config = dict(
    num_hidden_layers=12,
    num_key_value_heads=2,
    vocab_size=8192,
    norm='layernorm',
    positions='learned',
    qk_norm=False,
    init_std_o=0.0665,
    init_std_up=0.0767,
    optimizer='soap_variant',
    schedule='wsd',
    decay_fraction=1.0,
    decay_shape='pow',
)
Each number is 128 + 32 x the weight over the matrix's rms, rounded and kept within 0 to 255. Layers, rows and columns count from 0. Numbers have three digits each.

# layer 2 MLP up, 512x128, rms 0.0767, rows 25-35, columns 0-127
077169088169193108094085221173140106137140065042129140174121128103129146154119143143157050090131192124121204148142176099087083115083131135139129157121126102179141144146170092164130140143148110122086108126193169116116081113130120080125139154117134125119136142168117144134116163140133104144148154117116086147155100097125164142121114098135059091168170126077204154098090074127100100140059
121124108132125118138133131134117159062098128157183162106148138045136111130148139141146147110174129146090160088171141186062063177128141114187150139101175156142128133070151118176091110136116094146071060084139135151096171105133157122120135155116097114140066070162196105178080127115145123138109085123125135144159102133147146143170154110152081110112130085188112157166161129192158114122106
179124100121188111155164179120106080136146129148138154153164160104139123141101149137054100117083134103116140105114149142147143118146101103151143085130100137092144081123110146133125122140134149122149040083149112159056152169142160124116139147123170169166092143133102149138098131159096169110119090116036141138101193144163078162076124065226112094096132065122181206117143132148099133125097
110166047163075135078127137098160130120157146161126129098183116068086125141108089181183092168126145168113121120133113105155127088160103115111130069178140133118178106153127138068114059131148123113135093083072098118136084155192084105123153163125134101088089079078108078123169108118143150141157183107118147083113122128082112116111106078124116121128157137100125202138128178036140135121169
148141125155090119135106124067104102178129075154116109171191130145095142092111139157127104134083092141090140106129177086182161134153142151130101141176128122104145139134081122068125130147114131092094118166050163151129149159093094148123147115095108084111126169186094136130144125200125160139180095164129127142142183119121079093107103136146160134120119163129189181100110119110146134156146
105128093190100133138122118170105138105129123197143099114186142185156119137145139125097102128111129162090079083166127119065154154120131135125124083165118106151092147143136193140155157157120089135073101121140120106201087143193150152153116128121143108109124137097060132133163156126144142128064127136134134095120115181146152112132160089136117091135134177103132082084110140140101065109150
142109149151153121117078163160132123103081083144104068116132110128132099173160105115219054153126107177182123153116126127094138092094148164121083140139131165096102122088124124073118164093086124120131108117098120106113156167074117175072109202089170105102115136111163099115140115112152149163095089096101121196091077129164174158148178178149123151081120140099155135062199131096134133177149
077098143124108135116088196147127098118161181108132082119117103183089154089178190155138112170152132155141089097176177089112098083116128087122172144124119161128158065177132105126104059124148120112115162142140117098113127101098147102156182139131109139072118111099173097104122114135146139137145102124128155124147152103097130140185121112115152117117115239093088128143132140100149122175094
117128187171145112112119164173124139135122168172152074177132077171181096100155136140169111113070150113092107130160162057115137051142141119121123122144120098171147124096152144111165118145165080123134105079130177127111149147149149129106052179138173131108182186149140068147112124096133141189075174151136160137147131115176097130118107152132108137104131176105126095128131130118094087098077
154090096153081086144134112157136182141136101168173118080109095099184164092116096042161130081119126139124100125183113154079110173125114157138170120118172138119112171132139132111157131086110110099150118090134119204122159146108100106105123111128131125168130144094108087087144146106134155161157143090164140068115129148170142149141167124090168128158194142103084187153143158090130113139146
100173055154112143082106132062122050119166163094153127143175095118105127117140150121095185153169064179090107189122099194131082095125151161131089121134122132097129127114049083156137144102132111218055177118112138141098112092126122113136125086176098094101073163132112115105146155123112093145176148126142135154121119144084085113087167164129146170163136089115149130111113111131168169173144
# layer 2 MLP down (transposed), 512x128, rms 0.0766, rows 25-35, columns 0-127
105119090144061127086119158202158108119194126137154096164129159103058100051112188094134124178115206132099097141116162166151134131151136213138099156099110121105109139078149108133163036134155162103130117156139134149121097073102178130166152108129074185104141118171103142138124097135116087129105148137099101173103172111118131133137141159108103131117129171103144087082095087076098105156098
048119104176177170162138148196129098172127113116152138130122087169133113152125148137149178110170183078117118158097202114156206078173116119156195091143130155176116154162176116135142119130130157124159147215108147123107154094165134154155140136131126115115196192125077143061193164111112101115121149149130139169135100170096137196151144117129188118132158151131066086056065142136120090139136
152116108136119151120153146152126177097137135082118145160143085151153060147049174151096084114155152158113105161141120116121134089135099130074230097156086138164125153169108133114121092098162094158149132151138144137077112117144105110116090128088149116140094134105123155121111173187074107193116184153107140135132180116132077120120086122093082136132147169084153131149069166091059126151135
123170147187110145128158144128188075163136126067084128163154077124078145124160143069141096114109141130102128049135121157156179114157125073118145132140119131169165099102094100120079099120171100093113136176134147136160199145138128071146186163078118165135185047122081165097075129128161112140149148067078131195102180085126128117135168168138132091097091164129127063134149016116104161086141
072076098199125144125145094108131114132133159113180122123119114167087155129103124103113100107134155098140062167135070146081162142138113168160126059107102122126121130139130096069112132138191147082148117073160119129087112135106127091183148130110163122098092131120130145135117172066152113107111104110140126121108107132142193092092104130131145133142128075116125137149091136142132134135117
133119132156152088128101107129115138148102130147153101101094134086097055158120128173144160141113135111135092117086150104145159119196120140076149083095050083131154117078099132151082180113141132135066131138142143122138115137144101146126152105200161143082129177142152143153169119176115074145116079133034189140165095150134158168135106172129128128135094145109158148126078155176133143188153
162117136113096108118057090146121163123165181125134127116207124114151131038132099115091139180169112100155044105134169126096087113105121059196184070083073115148117133173109120093134126116133126130104171105048183139099156097097072106131163171129134136099129087150147123122163115102099090106092117107143134166132095106142127107171094109081127156161109134084137157107106207167090168155109
163113139113142170138208089084112116106152057139140152140115160138101106117051127120111143099152056115110121160142140150134121136088117169119110112128190152111070167115115122110105152141141133160105082122159166188116089149128141159075146124077137167154132149133044151124122164086120193159128132105124134118108153142064107125085125136126141162105151115119137142159120111127154095056155
152151177048084079127140144065148151098086149102091111136146081096115152175102127087144144078136143112117104159089158170064089097164114152174169111170130149146090145123131147149153141140140121104108139127145140128077151081139111138127161097118187113127106088088155163097079125114124070141124090141153093123154181136150134138112125104106131139131121141128128147143111167146098143133133
153100167170105115126122174187139146113170077126091076084141121117109155059091234130059132125102157129135120103157103112098099142091112057139084109106107077137134107165141127152175105159191080074161122115099121173152127114104042082114141137149126099173144135127109151156146080096120079133171097094133108093052144120129119096134132101104160167168086131123073155106151112147089140118127
178123170079159125035107097104116076134147050156046129086115078086219080155071169172146113137068079131133110175125140103142159124097109163093132137129123177148072206108120134133164114178138078118150101128101104091106127152124109090108152148100066165104112173155131149154158111113124093150082132096205110090127161117153102145137150146095126084029135100138108108129075160127097142068155